Each number is 200 + 30 x the weight over its row's rms, rounded and kept within 0 to 999. Layers, rows and columns count from 0. The size before them is the row's rms in percent of the matrix's.

# layer 4 MLP gate, 1536x576, rms 0.0488, rows 1100-1136, columns 64-127
093,238,227,184,243,202,170,206,219,182,214,208,191,193,253,245,135,173,189,198,233,222,184,224,206,217,238,218,223,181,235,138,213,196,214,178,193,184,226,241,208,172,178,219,153,185,263,220,176,218,202,194,201,218,160,196,181,128,215,191,193,211,206,193,176
098,125,248,236,213,222,207,231,208,211,138,203,188,228,180,199,201,125,194,185,154,178,233,220,207,234,237,167,238,199,143,205,167,226,199,146,242,208,123,186,151,241,161,204,178,232,223,166,194,202,211,224,238,218,159,165,226,230,140,169,218,173,219,188,200
098,168,242,199,230,206,187,239,187,189,218,190,194,269,229,164,195,220,136,194,195,197,177,227,163,193,199,197,170,158,212,182,180,187,171,184,168,206,151,242,225,218,190,188,161,207,169,166,185,205,219,246,212,199,207,178,227,184,179,245,204,179,232,163,148
100,194,202,205,274,145,151,148,219,176,162,267,208,180,179,228,174,194,179,273,178,172,194,215,163,171,208,162,234,193,193,151,204,244,192,217,215,201,223,242,271,195,170,216,148,193,250,200,219,163,179,196,162,225,136,217,202,203,179,217,212,228,210,237,148
100,226,230,188,221,200,158,197,197,196,235,161,210,226,228,216,159,229,186,237,224,154,224,178,145,183,241,277,247,218,266,208,228,175,202,214,210,180,198,195,165,247,212,231,178,236,227,209,175,205,193,203,182,205,107,210,184,184,202,131,223,226,202,238,223
099,241,212,182,193,198,218,158,223,212,181,185,183,192,238,186,226,185,202,162,176,215,185,217,228,221,220,206,193,197,205,178,221,210,197,228,184,190,159,203,197,141,157,161,151,206,186,216,178,209,194,191,179,224,221,218,182,193,183,233,243,175,186,202,181
098,182,184,185,152,114,161,215,241,227,197,216,247,121,208,161,208,172,202,159,176,168,224,188,261,244,191,144,171,187,252,154,240,220,179,238,201,257,211,206,165,181,185,223,214,196,226,215,156,247,215,223,157,185,189,166,160,158,205,209,238,135,213,145,165
096,230,179,149,182,214,231,232,219,251,194,257,243,159,261,164,232,203,176,145,232,179,217,161,189,203,252,146,214,205,179,120,182,227,240,204,186,244,175,264,271,185,187,156,210,219,214,148,234,210,191,167,242,176,177,256,225,221,194,185,223,301,196,241,236
100,196,146,185,166,189,171,208,223,171,218,156,205,202,221,143,210,194,165,210,174,166,191,189,211,167,205,215,216,139,204,208,194,165,227,237,209,186,221,167,257,234,202,282,141,162,172,186,201,205,112,229,241,196,174,219,219,157,235,185,174,241,195,212,175
102,144,192,252,223,112,226,207,194,230,212,217,178,249,130,188,173,178,166,176,166,212,184,219,202,186,196,158,196,192,246,157,161,217,191,202,198,196,238,128,190,245,254,205,188,157,216,197,235,250,177,171,181,249,219,150,174,237,261,210,186,143,215,184,147
101,193,170,181,181,209,203,205,216,201,172,202,180,227,254,202,179,179,222,210,217,253,185,199,185,162,242,228,257,152,213,189,230,237,202,209,173,202,183,159,242,130,145,216,209,167,205,230,166,214,200,211,227,161,153,234,161,229,213,165,184,221,175,210,138
099,203,216,191,178,173,128,200,258,233,207,252,171,220,210,144,248,208,158,227,257,232,185,186,255,222,237,192,219,184,218,154,211,178,196,183,174,182,157,235,199,188,245,168,201,219,219,238,153,155,272,208,239,212,186,179,240,215,248,178,227,206,191,144,200
100,194,175,128,218,178,217,207,222,218,207,156,186,161,184,202,192,204,218,169,189,205,209,155,174,200,244,225,250,214,234,223,204,208,215,202,209,198,224,214,207,209,198,185,196,181,150,160,235,185,179,141,206,229,213,184,127,248,201,221,160,194,260,213,215
100,173,198,190,216,147,181,216,216,239,216,226,182,207,137,253,219,216,208,199,224,187,168,158,125,246,195,225,155,195,245,162,231,172,186,244,247,203,195,225,171,224,204,214,208,187,168,214,146,197,203,210,211,210,201,246,187,227,152,232,197,162,242,246,245
100,207,180,201,227,206,234,171,185,192,194,179,218,218,193,139,196,204,200,160,178,187,254,245,241,228,265,232,150,138,223,183,227,226,222,194,241,231,189,175,234,193,212,197,176,150,223,190,169,208,166,160,222,162,184,222,167,183,181,172,267,215,226,227,179
099,203,205,213,189,168,190,202,241,125,211,159,189,221,189,167,185,202,214,197,239,237,194,194,155,213,213,171,218,242,145,173,174,167,199,189,217,183,162,200,209,215,237,169,217,200,195,227,177,234,185,234,193,180,193,199,242,222,166,218,190,204,190,180,185
102,171,166,225,178,199,213,177,218,227,164,143,161,165,204,174,172,174,176,167,211,214,174,161,211,205,258,241,258,238,233,130,255,214,202,185,244,192,201,151,214,260,186,189,196,200,178,229,281,204,212,212,174,218,146,205,206,180,235,229,213,214,175,216,184
103,158,180,229,252,167,217,157,201,239,196,235,165,175,192,219,222,217,275,174,178,213,211,256,214,232,228,183,197,265,234,171,201,193,243,225,184,208,218,152,182,161,187,231,206,306,171,200,186,207,222,252,230,223,166,171,101,193,242,176,195,261,191,210,180
101,206,222,177,251,205,253,269,203,199,141,236,234,133,220,210,192,134,170,173,200,222,198,263,172,225,184,215,158,263,208,203,188,201,197,181,197,181,181,230,167,213,167,194,250,203,232,240,169,219,190,179,214,223,145,140,252,211,191,231,264,195,206,187,236
100,223,174,185,166,183,171,215,196,213,214,242,194,143,198,212,224,236,174,191,193,199,204,204,210,201,240,181,180,230,201,170,215,211,199,185,171,169,229,163,158,220,180,200,186,224,200,201,200,172,223,148,200,264,134,164,254,196,217,188,212,148,165,177,186
101,214,218,191,208,143,211,191,215,219,244,177,159,198,211,190,215,183,162,144,232,192,200,203,158,173,250,130,227,263,220,223,237,224,174,182,175,140,209,193,169,190,182,188,160,223,188,178,223,229,155,242,164,218,184,177,198,203,221,241,132,192,225,218,201
099,162,214,166,187,162,162,197,163,227,233,254,223,221,187,152,213,222,193,162,175,189,230,228,246,281,179,193,176,263,183,180,172,181,141,216,186,252,191,181,167,150,222,217,177,173,216,195,249,135,208,144,176,201,216,208,240,243,220,204,164,212,186,222,199
100,170,202,183,214,155,222,190,217,264,206,218,223,192,236,168,189,196,200,197,186,245,190,237,199,197,181,203,179,167,222,218,208,274,185,220,156,259,212,264,201,220,144,181,170,190,226,213,253,207,183,197,202,171,215,220,204,235,170,185,256,165,193,249,189
097,199,202,167,202,220,175,202,205,186,199,189,187,185,244,191,159,247,201,192,233,179,226,194,177,185,239,224,161,209,178,172,170,211,160,213,176,214,208,219,181,257,185,181,216,207,182,211,250,193,235,163,227,259,162,194,198,172,172,246,244,174,225,202,185
100,226,126,174,162,215,242,222,209,191,206,214,170,172,186,190,177,219,195,173,156,214,160,194,234,194,260,243,129,194,118,159,202,255,177,192,225,203,245,208,168,185,205,207,267,211,214,201,222,235,211,223,202,221,181,148,194,224,218,200,216,177,198,211,217
098,174,208,169,185,227,158,158,215,167,195,217,180,217,208,210,194,226,226,163,200,244,141,194,169,171,199,185,204,220,237,163,236,147,208,176,186,180,202,227,189,205,146,182,199,233,181,237,190,156,213,203,160,255,196,220,220,253,210,204,218,180,194,159,190
103,188,194,264,161,179,220,200,176,196,173,233,236,216,222,206,174,233,222,249,147,228,213,245,183,183,236,230,173,200,202,225,198,191,222,204,166,187,188,180,215,186,204,128,211,214,189,239,252,189,172,195,161,230,187,205,180,236,197,216,197,207,201,177,246
098,146,204,250,202,236,281,213,187,232,193,172,140,214,177,221,186,198,171,190,172,213,161,171,256,241,235,220,173,146,239,142,226,208,222,191,235,191,156,207,207,136,228,232,198,200,260,159,174,209,266,242,200,223,218,211,207,214,215,183,178,220,206,149,198
103,234,209,189,187,180,217,154,201,252,202,187,195,176,245,212,207,193,149,157,250,232,170,220,205,204,243,240,206,172,231,197,206,293,218,214,203,204,156,179,197,195,217,166,221,225,160,158,226,123,209,216,165,202,183,163,206,266,241,258,168,240,225,221,170
097,151,194,181,203,181,192,215,213,181,132,177,172,229,108,212,177,220,180,165,145,167,214,202,177,189,219,130,208,245,246,197,190,203,212,260,209,211,234,181,209,233,186,152,202,248,205,149,171,195,186,195,199,223,205,207,213,224,219,190,153,205,235,157,231
107,153,203,194,212,210,232,211,216,215,231,231,225,113,209,220,228,221,169,185,208,197,184,200,182,173,206,179,194,207,151,176,206,252,205,214,176,253,201,213,204,188,256,240,166,232,155,198,148,240,151,219,228,194,216,213,201,212,188,246,170,181,125,191,150
096,170,231,210,194,174,177,210,150,225,209,225,222,153,189,232,205,204,224,204,182,192,228,236,244,226,171,161,201,158,218,215,172,255,163,191,163,194,182,243,235,195,230,174,203,183,234,204,215,162,229,215,169,180,208,270,237,199,183,124,166,229,234,182,214
098,235,185,165,196,185,256,179,221,203,171,180,187,162,150,197,213,167,168,204,221,221,231,248,197,195,209,221,143,239,231,209,221,224,212,218,176,186,151,216,217,201,150,240,237,147,246,181,245,190,170,207,231,156,190,222,159,287,178,205,205,131,160,203,170
098,212,181,179,161,225,184,222,154,209,174,191,174,226,194,240,193,155,182,207,198,160,235,188,201,184,189,171,231,255,220,219,179,198,142,212,173,217,252,228,155,204,167,245,154,214,210,174,223,174,187,129,189,252,196,189,228,233,240,178,229,236,202,212,206
099,169,154,216,193,235,180,175,256,199,204,226,170,208,240,226,248,173,176,189,212,252,158,229,232,202,234,171,206,206,226,222,239,182,258,179,272,199,175,145,169,220,194,253,212,210,175,194,211,167,207,172,252,200,162,210,165,189,177,186,219,238,204,193,146
095,198,222,227,201,252,187,237,218,168,208,162,234,206,166,184,211,186,208,205,210,211,200,214,232,229,207,265,179,215,184,239,179,191,194,205,176,221,156,200,191,190,196,235,208,228,237,183,120,219,198,213,192,187,195,191,170,136,252,216,187,222,208,144,157
101,199,217,189,226,221,155,255,162,160,192,183,161,221,160,188,206,210,202,164,168,181,178,222,201,228,194,193,231,211,205,231,215,216,210,161,151,200,249,174,189,186,165,215,187,160,178,128,191,210,198,206,160,248,207,187,200,226,197,209,191,186,210,218,197
# layer 4 MLP up, 1536x576, rms 0.0508, rows 1100-1135, columns 64-127
099,165,201,169,125,203,202,206,184,196,188,194,177,172,153,166,243,231,227,242,204,201,229,176,269,223,187,183,196,224,206,216,153,192,153,189,206,227,163,170,204,223,202,155,240,207,170,195,213,215,171,181,152,227,198,178,205,229,154,220,163,170,202,182,194
102,181,212,258,231,214,216,205,174,152,219,234,220,224,218,204,204,197,215,193,152,183,164,220,210,203,258,219,215,221,223,202,228,140,159,220,172,238,208,194,185,130,182,230,211,192,166,244,221,179,198,205,208,189,221,142,158,170,217,184,212,213,182,191,173
097,167,225,242,225,191,237,202,205,123,222,194,233,202,157,198,202,245,188,244,201,175,203,163,236,208,132,131,198,188,194,233,198,181,206,196,205,181,232,191,193,221,203,220,174,230,171,173,180,178,199,235,257,195,185,174,240,159,195,215,228,149,186,192,169
102,169,199,204,181,168,191,238,187,185,209,133,209,234,182,208,187,256,188,208,217,128,178,178,186,161,156,194,179,185,215,188,181,155,257,221,262,236,200,196,276,201,206,220,195,244,204,161,195,184,219,185,254,220,223,257,188,182,221,193,244,201,220,147,213
099,180,180,202,214,212,200,182,210,221,220,173,221,157,178,204,236,234,195,181,182,206,179,196,191,182,184,200,206,238,218,193,236,193,193,196,265,217,207,204,174,189,164,199,234,204,169,218,187,282,195,170,213,251,199,260,181,159,186,181,163,151,224,127,201
107,195,229,197,193,159,221,213,219,200,185,212,222,203,191,183,218,189,195,156,209,159,126,210,160,232,211,250,225,166,204,200,222,220,224,191,185,214,208,179,216,189,164,216,169,221,173,164,259,228,181,203,180,184,234,149,174,261,232,230,212,204,220,234,199
095,175,249,226,209,166,181,213,209,209,213,237,228,205,201,198,245,199,212,132,205,208,231,168,234,228,162,165,182,175,164,160,177,200,226,178,232,211,270,202,184,264,198,185,226,189,215,136,173,157,190,178,227,156,224,135,199,200,174,185,224,211,208,197,158
097,218,192,197,198,259,234,163,210,211,228,250,184,210,259,168,175,184,115,163,171,177,192,207,197,247,232,216,186,180,191,212,213,182,219,190,216,150,207,223,237,251,217,171,230,191,213,197,180,201,206,191,254,221,199,215,190,170,193,234,204,212,232,176,214
099,223,191,210,231,233,219,155,239,260,175,171,223,172,203,134,186,211,225,203,242,254,145,219,190,173,168,183,186,215,195,183,186,143,226,177,211,217,201,201,181,209,140,199,246,220,159,179,223,155,249,236,198,201,226,180,177,195,216,233,216,209,236,204,245
100,192,215,243,182,257,201,212,166,254,271,206,188,215,241,249,192,212,202,177,207,259,133,252,154,141,201,205,235,208,179,181,192,238,164,228,215,239,238,241,219,169,216,219,216,212,160,163,193,243,166,170,176,177,214,213,216,193,186,151,193,197,192,221,234
102,189,195,153,195,223,178,247,212,195,222,174,222,189,188,119,161,252,137,192,226,262,201,237,199,227,154,234,138,227,192,194,156,266,181,175,161,219,166,204,161,284,166,245,180,234,202,203,210,188,207,185,209,190,245,209,173,198,215,188,158,197,202,158,247
100,204,193,195,233,199,195,232,180,234,183,155,211,229,209,173,168,195,187,167,192,213,183,237,210,190,151,208,175,181,233,185,187,203,211,207,202,209,193,203,212,242,259,155,219,192,223,197,223,234,219,167,215,146,179,190,160,242,189,191,178,201,194,159,230
094,271,220,179,229,243,248,198,192,142,237,189,186,165,178,225,189,183,209,210,200,225,226,163,174,161,183,235,196,157,249,197,157,188,198,181,200,159,188,191,206,186,230,206,249,206,226,185,189,204,164,173,214,192,154,161,177,207,201,194,132,213,140,249,159
102,176,230,222,126,221,157,183,222,178,224,127,206,208,186,235,164,164,236,231,225,175,223,215,178,197,199,217,142,237,195,239,137,217,197,196,217,222,181,238,216,208,157,191,205,213,165,206,203,168,170,194,215,201,177,203,209,202,191,179,181,207,229,225,179
099,233,148,181,224,215,188,244,204,196,184,244,197,224,219,231,185,227,182,215,196,244,169,218,209,229,182,174,254,181,208,143,238,237,243,237,209,171,190,215,184,166,220,232,154,242,159,166,198,172,165,210,220,183,203,171,243,212,164,183,178,240,246,157,239
099,245,164,196,210,172,202,247,213,175,229,201,154,243,215,200,191,162,173,230,224,259,203,232,178,203,217,233,199,207,217,180,179,205,164,210,184,214,209,163,182,229,217,219,165,179,188,144,255,180,198,231,183,204,231,220,220,175,226,200,182,201,146,199,198
103,259,264,269,188,212,262,191,171,202,265,148,223,139,240,251,137,184,177,206,223,193,133,185,204,250,193,232,208,238,177,235,222,190,194,212,188,192,148,190,177,200,220,213,176,243,158,182,241,159,186,223,163,180,220,135,157,213,208,251,223,191,198,200,192
102,168,219,255,138,135,267,211,187,166,254,269,185,261,198,198,185,230,201,177,148,233,188,199,164,278,217,207,135,199,183,169,202,168,164,252,196,194,203,222,204,174,213,222,202,181,211,195,155,234,188,213,235,194,192,235,223,164,208,191,229,160,232,165,205
100,203,200,254,215,187,189,192,171,185,273,201,149,209,213,233,253,176,150,203,190,204,213,219,235,184,180,190,210,178,189,179,210,163,176,255,278,185,238,195,205,172,186,261,190,256,170,160,200,227,145,184,247,214,192,184,244,154,190,196,164,227,174,188,192
097,185,176,276,203,211,145,194,188,171,237,233,171,227,177,166,153,163,202,240,139,162,243,130,214,247,195,201,188,177,236,214,230,236,183,229,198,191,158,140,178,210,206,207,221,218,224,165,166,202,220,180,253,163,201,155,249,179,206,186,242,230,227,245,165
102,177,223,170,211,127,233,184,260,224,192,186,246,204,181,234,203,230,187,188,192,153,282,182,260,169,236,199,200,184,204,175,130,232,210,241,241,237,203,168,172,211,234,208,241,164,179,216,220,164,241,215,255,202,184,175,158,223,198,234,164,211,188,226,239
093,204,227,190,208,225,160,194,189,193,184,203,176,237,193,212,205,184,215,208,241,208,246,193,208,273,156,155,232,242,206,219,214,223,250,222,245,205,217,161,195,176,187,221,214,230,150,222,150,170,190,196,202,213,261,162,227,224,206,181,168,187,146,203,196
099,141,230,206,183,221,172,233,244,217,141,221,121,218,229,273,171,239,178,203,224,249,191,187,208,218,191,222,205,190,201,218,138,214,175,200,238,159,241,221,196,210,188,181,205,161,176,196,215,209,233,233,259,214,180,209,202,146,252,164,165,234,182,169,208
097,228,204,204,223,220,158,182,118,178,214,174,135,212,237,256,242,194,174,213,223,186,187,196,195,194,196,185,206,194,164,161,190,209,235,238,241,186,225,188,171,147,218,231,175,201,221,159,172,274,246,232,208,178,217,239,154,250,198,168,193,180,184,196,178
098,209,200,215,196,183,235,203,232,173,244,276,224,178,259,192,248,178,232,184,219,190,193,179,202,209,223,163,169,210,188,206,147,220,232,208,201,153,281,197,206,261,192,188,201,262,214,163,213,201,196,215,230,211,219,152,204,252,183,140,251,196,169,221,193
099,199,168,205,239,260,201,208,180,164,124,199,216,207,275,209,147,190,205,192,237,255,230,177,234,209,195,178,234,158,215,287,182,163,248,219,177,217,203,203,192,237,145,283,208,194,203,196,246,206,210,212,258,188,186,224,210,170,220,178,211,180,207,213,177
098,206,156,188,223,207,224,149,194,163,165,213,166,166,201,191,251,205,213,176,191,188,203,238,192,228,166,163,152,202,185,224,217,190,233,198,162,190,136,195,235,151,241,213,171,181,222,122,194,176,203,199,172,177,240,185,206,175,173,144,232,159,186,260,178
101,198,205,178,200,269,175,256,204,140,167,198,214,228,206,226,210,216,192,173,223,166,179,194,194,180,179,210,198,212,189,203,247,203,175,254,189,165,224,219,173,202,171,207,195,249,182,201,248,189,148,210,150,195,227,199,193,227,210,226,250,213,126,216,173
101,146,188,253,210,199,209,189,200,166,229,223,223,229,214,214,197,169,228,152,215,184,184,191,223,222,171,215,222,227,223,226,190,193,135,293,208,203,191,174,193,212,270,187,203,230,196,244,222,196,168,176,190,178,185,228,164,205,207,189,236,213,210,184,195
098,172,219,215,210,185,241,216,205,227,198,149,110,207,180,208,195,242,156,192,218,190,170,186,151,199,244,208,216,175,194,193,177,223,191,160,221,247,239,166,219,220,226,172,187,186,213,175,200,187,223,218,217,170,217,224,215,220,212,225,173,207,238,169,147
105,213,173,157,278,196,257,197,185,215,186,168,165,241,204,234,218,185,167,184,223,169,262,155,250,247,195,208,151,167,222,177,189,211,190,265,174,240,200,165,162,213,182,222,202,232,176,156,211,172,249,220,211,215,184,211,235,188,189,188,232,235,193,213,201
095,232,224,129,221,185,225,210,209,250,231,196,254,226,164,148,168,166,174,248,227,202,186,244,228,235,232,205,184,227,230,191,144,144,220,261,222,184,202,166,173,225,200,178,171,203,201,189,227,255,130,198,223,163,195,240,203,176,194,227,301,195,155,181,182
097,180,208,153,204,191,171,153,188,150,246,239,247,197,158,173,213,202,169,231,198,223,197,208,172,205,178,181,188,208,186,188,183,172,177,229,188,169,199,214,169,195,255,165,174,258,201,213,205,210,202,205,194,192,172,142,213,221,213,160,175,279,179,200,227
095,223,94,209,226,193,188,247,253,200,157,199,133,253,191,188,163,148,213,239,181,182,236,197,223,237,208,230,187,232,223,200,131,201,179,210,200,150,213,187,223,178,217,149,233,185,212,176,190,200,157,212,160,175,225,184,185,141,230,193,191,184,214,171,206
100,209,205,246,270,171,191,232,200,124,205,251,242,182,224,229,186,141,160,274,228,201,190,254,202,246,140,174,280,223,185,227,224,217,225,184,176,209,218,242,214,214,156,217,202,219,216,226,195,150,212,196,167,170,183,191,210,238,187,283,219,159,234,262,236
095,233,217,214,217,158,230,202,208,202,196,158,246,182,173,148,212,219,218,215,186,163,155,125,214,207,227,213,173,212,184,181,218,179,211,230,208,162,216,166,223,203,140,208,232,183,211,157,217,169,196,223,222,217,254,198,226,196,208,169,203,256,182,237,207
# layer 4 MLP down (transposed), 1536x576, rms 0.0447, rows 1100-1135, columns 64-127
092,175,225,201,241,158,277,203,194,157,226,237,207,173,220,237,154,202,200,182,182,227,220,215,218,185,325,233,193,202,208,183,223,202,236,192,232,171,163,205,219,167,177,230,175,228,221,181,196,226,212,232,198,261,156,230,170,181,198,184,225,168,172,177,221
100,235,114,195,194,147,181,223,209,182,169,120,223,167,180,196,242,194,183,190,209,162,232,168,162,198,239,163,218,164,268,141,262,179,150,233,239,231,172,255,216,234,212,225,177,204,181,213,225,201,225,176,193,237,173,197,254,198,194,154,146,183,239,190,245
102,229,201,205,214,204,177,154,257,152,243,202,186,185,194,190,180,220,185,175,160,250,189,194,177,173,230,178,231,191,195,253,178,242,191,163,161,208,193,156,239,209,217,168,223,226,171,215,173,234,211,186,201,217,196,243,197,232,212,167,213,159,246,193,223
102,185,225,261,179,227,195,230,194,172,199,219,217,161,186,249,198,204,194,164,242,242,183,220,221,173,131,249,183,186,218,228,201,238,231,236,182,215,194,237,223,197,205,213,189,193,240,168,192,234,183,150,191,180,133,188,202,177,204,234,176,197,170,210,218
100,164,208,180,204,204,124,215,184,211,131,183,195,270,166,223,255,217,190,214,215,162,125,202,225,178,219,189,183,228,146,177,158,200,181,196,199,161,214,171,162,181,162,228,228,194,225,208,198,202,178,161,227,230,194,213,191,263,231,218,243,240,191,209,217
102,172,162,275,178,197,205,215,226,144,141,226,164,249,195,226,178,162,211,175,193,227,173,183,194,190,155,243,201,196,202,249,290,154,196,165,126,201,186,207,222,194,187,181,243,231,206,218,112,240,244,235,158,156,192,252,199,168,230,164,244,213,203,167,210
096,270,201,150,226,230,232,166,230,190,231,226,187,179,198,193,189,232,200,216,239,247,209,197,213,221,138,177,201,214,233,161,188,205,181,222,242,166,203,173,223,219,187,237,203,155,201,255,199,209,200,228,164,247,206,186,220,189,178,233,230,187,227,180,224
098,177,204,217,215,143,165,191,206,246,210,231,193,178,187,179,180,186,220,109,232,181,195,209,176,199,244,185,194,239,220,240,201,134,174,237,168,212,229,168,176,181,210,197,186,132,193,201,162,237,200,184,177,159,104,207,182,197,173,251,181,186,178,205,219
099,177,238,201,190,164,209,198,179,243,208,213,185,182,166,197,195,231,190,226,169,205,172,156,222,249,202,195,165,155,193,217,181,207,198,173,238,197,193,210,187,152,201,205,195,192,176,199,183,187,263,224,216,203,167,174,190,215,183,191,196,232,196,266,194
099,160,215,148,197,188,170,182,208,186,192,191,167,156,238,214,204,177,147,217,203,174,202,148,191,199,208,247,202,216,158,207,173,180,258,207,252,184,166,222,194,128,111,195,188,257,161,246,197,205,210,227,177,228,175,201,255,234,218,231,173,257,152,248,228
101,206,266,205,208,188,117,229,172,224,173,198,195,170,170,187,201,235,169,193,189,181,146,173,156,175,146,190,204,222,234,184,203,215,193,216,176,234,230,201,204,184,216,219,222,228,216,204,259,187,247,193,175,242,237,246,217,229,185,221,233,213,180,211,194
099,217,166,188,182,178,153,155,218,169,197,200,231,210,165,217,210,195,204,210,171,111,223,202,185,178,211,214,173,202,256,223,183,192,212,240,210,180,207,212,141,201,202,180,225,174,195,231,219,226,247,186,207,169,213,172,205,165,203,243,192,222,222,208,263
097,152,190,171,191,200,198,211,158,198,197,167,225,225,199,183,188,202,218,189,217,248,206,212,205,227,173,153,192,245,225,149,188,182,191,208,198,198,155,202,180,225,243,184,209,170,203,174,188,198,227,163,175,255,188,210,193,217,215,221,162,186,184,206,176
100,179,172,176,185,244,186,205,160,227,191,225,184,216,190,184,234,158,198,220,209,214,217,158,174,208,237,160,214,219,219,210,206,223,161,225,211,205,192,195,187,190,212,145,192,241,184,185,211,264,189,161,230,226,196,221,205,284,235,210,242,159,201,207,246
100,220,239,258,219,236,171,241,220,189,203,192,197,215,184,181,221,213,216,211,214,240,198,185,215,201,169,201,210,181,179,245,184,144,191,229,187,235,217,245,178,175,150,200,247,206,219,167,194,193,242,204,169,155,209,252,207,197,229,236,174,184,232,163,216
098,188,230,207,214,178,267,181,157,217,171,214,191,227,200,214,215,255,188,217,153,191,215,245,218,210,162,209,192,195,204,209,219,195,221,176,134,191,165,194,231,198,217,152,176,228,183,229,191,167,186,180,238,200,215,137,184,214,200,178,259,207,234,159,179
101,173,182,193,208,226,210,183,233,183,206,234,178,248,219,169,140,234,249,163,235,225,171,143,213,233,202,228,156,186,157,234,223,211,173,237,200,192,191,202,216,229,226,193,219,200,183,247,155,171,246,191,222,155,172,151,217,200,209,187,182,203,168,183,161
106,227,223,228,207,134,260,182,208,201,177,159,194,178,167,190,178,156,196,207,220,155,219,212,259,185,181,239,231,244,181,241,197,236,174,235,210,222,249,118,194,183,161,217,214,226,176,225,210,227,204,207,244,217,200,225,147,222,156,277,195,197,182,228,208
103,239,165,150,221,204,246,135,152,204,218,206,221,230,223,160,209,244,205,223,226,158,193,230,231,172,124,222,289,228,190,184,200,179,180,219,184,207,224,190,223,190,167,216,151,238,206,180,209,220,182,170,202,291,251,188,245,194,197,186,206,220,201,192,228
098,195,157,241,190,226,207,168,242,136,274,183,214,158,222,229,228,184,162,156,213,199,231,179,123,211,202,211,182,212,207,208,275,158,184,200,200,214,196,286,228,209,212,187,163,193,202,184,195,219,175,212,168,173,238,230,223,133,193,182,140,229,179,180,165
104,196,221,195,204,179,188,176,177,191,176,198,287,250,201,136,207,204,183,202,171,139,247,196,277,203,213,231,188,156,219,163,198,132,183,192,181,206,240,199,210,259,219,219,192,196,196,275,196,160,199,216,226,178,201,200,175,163,222,236,159,223,262,179,212
097,230,149,160,177,194,258,272,238,228,169,186,189,145,211,183,173,186,241,249,186,190,150,175,167,180,187,172,221,210,204,195,203,213,215,219,237,223,195,190,261,188,208,216,185,162,201,206,175,229,226,249,171,200,196,153,238,179,169,242,230,147,165,221,266
101,182,199,185,237,207,213,208,211,246,195,206,180,162,204,196,221,194,224,196,189,198,124,274,213,161,194,246,194,237,221,217,175,228,228,184,238,153,196,219,178,278,218,246,210,181,207,200,182,223,233,189,233,200,246,189,171,221,162,241,213,267,197,175,235
098,175,216,221,195,197,193,190,123,257,245,168,172,189,266,211,218,186,203,216,171,173,169,209,174,235,186,204,129,201,216,256,177,230,187,211,222,190,170,188,169,242,222,161,216,222,232,226,202,178,149,201,240,166,190,239,198,207,216,192,230,205,203,119,248
100,190,139,236,213,183,174,245,211,155,175,172,236,239,218,181,256,166,152,252,240,175,187,150,230,219,239,217,154,240,178,159,236,165,187,227,207,172,203,185,225,209,183,188,235,227,202,120,242,198,173,178,195,270,186,176,175,158,202,174,220,214,162,231,235
098,232,175,190,159,229,210,182,226,239,219,224,187,172,111,166,182,222,154,171,193,221,222,193,249,201,190,189,173,176,169,166,221,172,205,229,169,193,166,204,209,225,191,170,211,193,209,162,180,222,188,131,200,180,195,201,191,181,202,175,182,205,192,168,101
102,246,213,166,213,183,179,265,210,191,246,210,172,167,203,175,222,217,257,181,183,220,162,211,173,210,178,236,225,214,198,202,158,201,216,228,226,208,169,149,250,122,253,211,177,211,195,189,213,137,179,193,184,201,163,217,172,235,148,163,172,205,205,183,216
106,232,206,221,172,208,216,211,167,233,182,192,191,167,187,144,223,212,199,183,143,153,198,226,190,203,239,197,178,133,208,177,176,228,136,225,219,149,251,240,203,206,191,207,183,182,205,220,204,206,214,199,203,202,195,229,226,174,205,198,178,197,170,184,238
101,145,187,187,209,191,221,204,207,225,222,181,188,227,200,176,183,184,166,224,172,191,180,180,142,243,132,172,232,229,156,178,174,218,182,255,182,220,200,202,188,203,219,191,205,185,182,193,184,222,195,213,222,225,189,220,183,194,195,226,210,135,218,236,210
099,217,195,243,199,181,192,209,208,183,198,196,181,163,190,197,196,245,218,199,225,258,188,153,188,215,223,250,170,174,202,243,225,216,194,202,176,221,217,182,251,198,183,153,218,143,223,152,143,223,176,196,169,236,175,156,225,217,171,239,203,151,207,215,149
108,219,161,153,173,208,183,196,255,146,182,214,184,164,229,143,156,215,235,186,186,238,191,233,236,246,271,197,228,232,206,152,192,161,213,184,230,198,207,207,165,209,148,230,243,202,208,177,231,222,163,193,213,203,179,220,179,171,183,182,241,216,211,203,217
094,220,221,189,221,189,174,156,200,183,216,221,212,200,156,211,181,180,214,183,189,170,223,246,194,208,170,222,168,223,165,193,167,188,177,206,213,180,234,212,207,159,113,157,193,197,159,227,233,236,151,113,203,226,212,201,175,129,175,200,200,157,191,200,190
098,201,190,214,181,214,185,172,203,176,181,177,257,208,220,121,161,197,184,139,199,173,183,169,274,244,211,169,164,214,156,214,187,211,224,196,198,207,251,172,217,182,203,178,178,172,237,218,208,191,182,232,183,209,248,254,213,185,137,230,224,241,189,198,182
097,226,193,208,169,209,212,204,173,171,190,223,263,197,246,198,224,245,155,256,171,146,227,222,150,190,165,165,169,181,173,156,202,229,210,177,188,195,155,235,181,200,202,201,167,237,166,213,136,196,171,256,228,207,211,229,219,170,192,192,192,202,206,192,128
102,210,182,214,232,148,196,189,250,165,231,242,213,213,221,174,166,211,161,251,246,205,190,246,205,175,193,164,184,236,189,188,191,229,159,226,197,234,189,187,174,167,192,238,184,177,188,198,293,215,223,228,155,172,174,156,213,171,264,232,222,209,173,240,221
095,243,237,206,157,196,181,200,252,187,190,211,201,180,172,200,220,234,212,236,219,214,210,210,183,216,209,134,189,118,208,143,227,210,214,177,186,137,183,222,221,170,248,181,208,233,152,179,181,223,203,217,149,192,188,192,146,169,240,187,170,251,220,186,219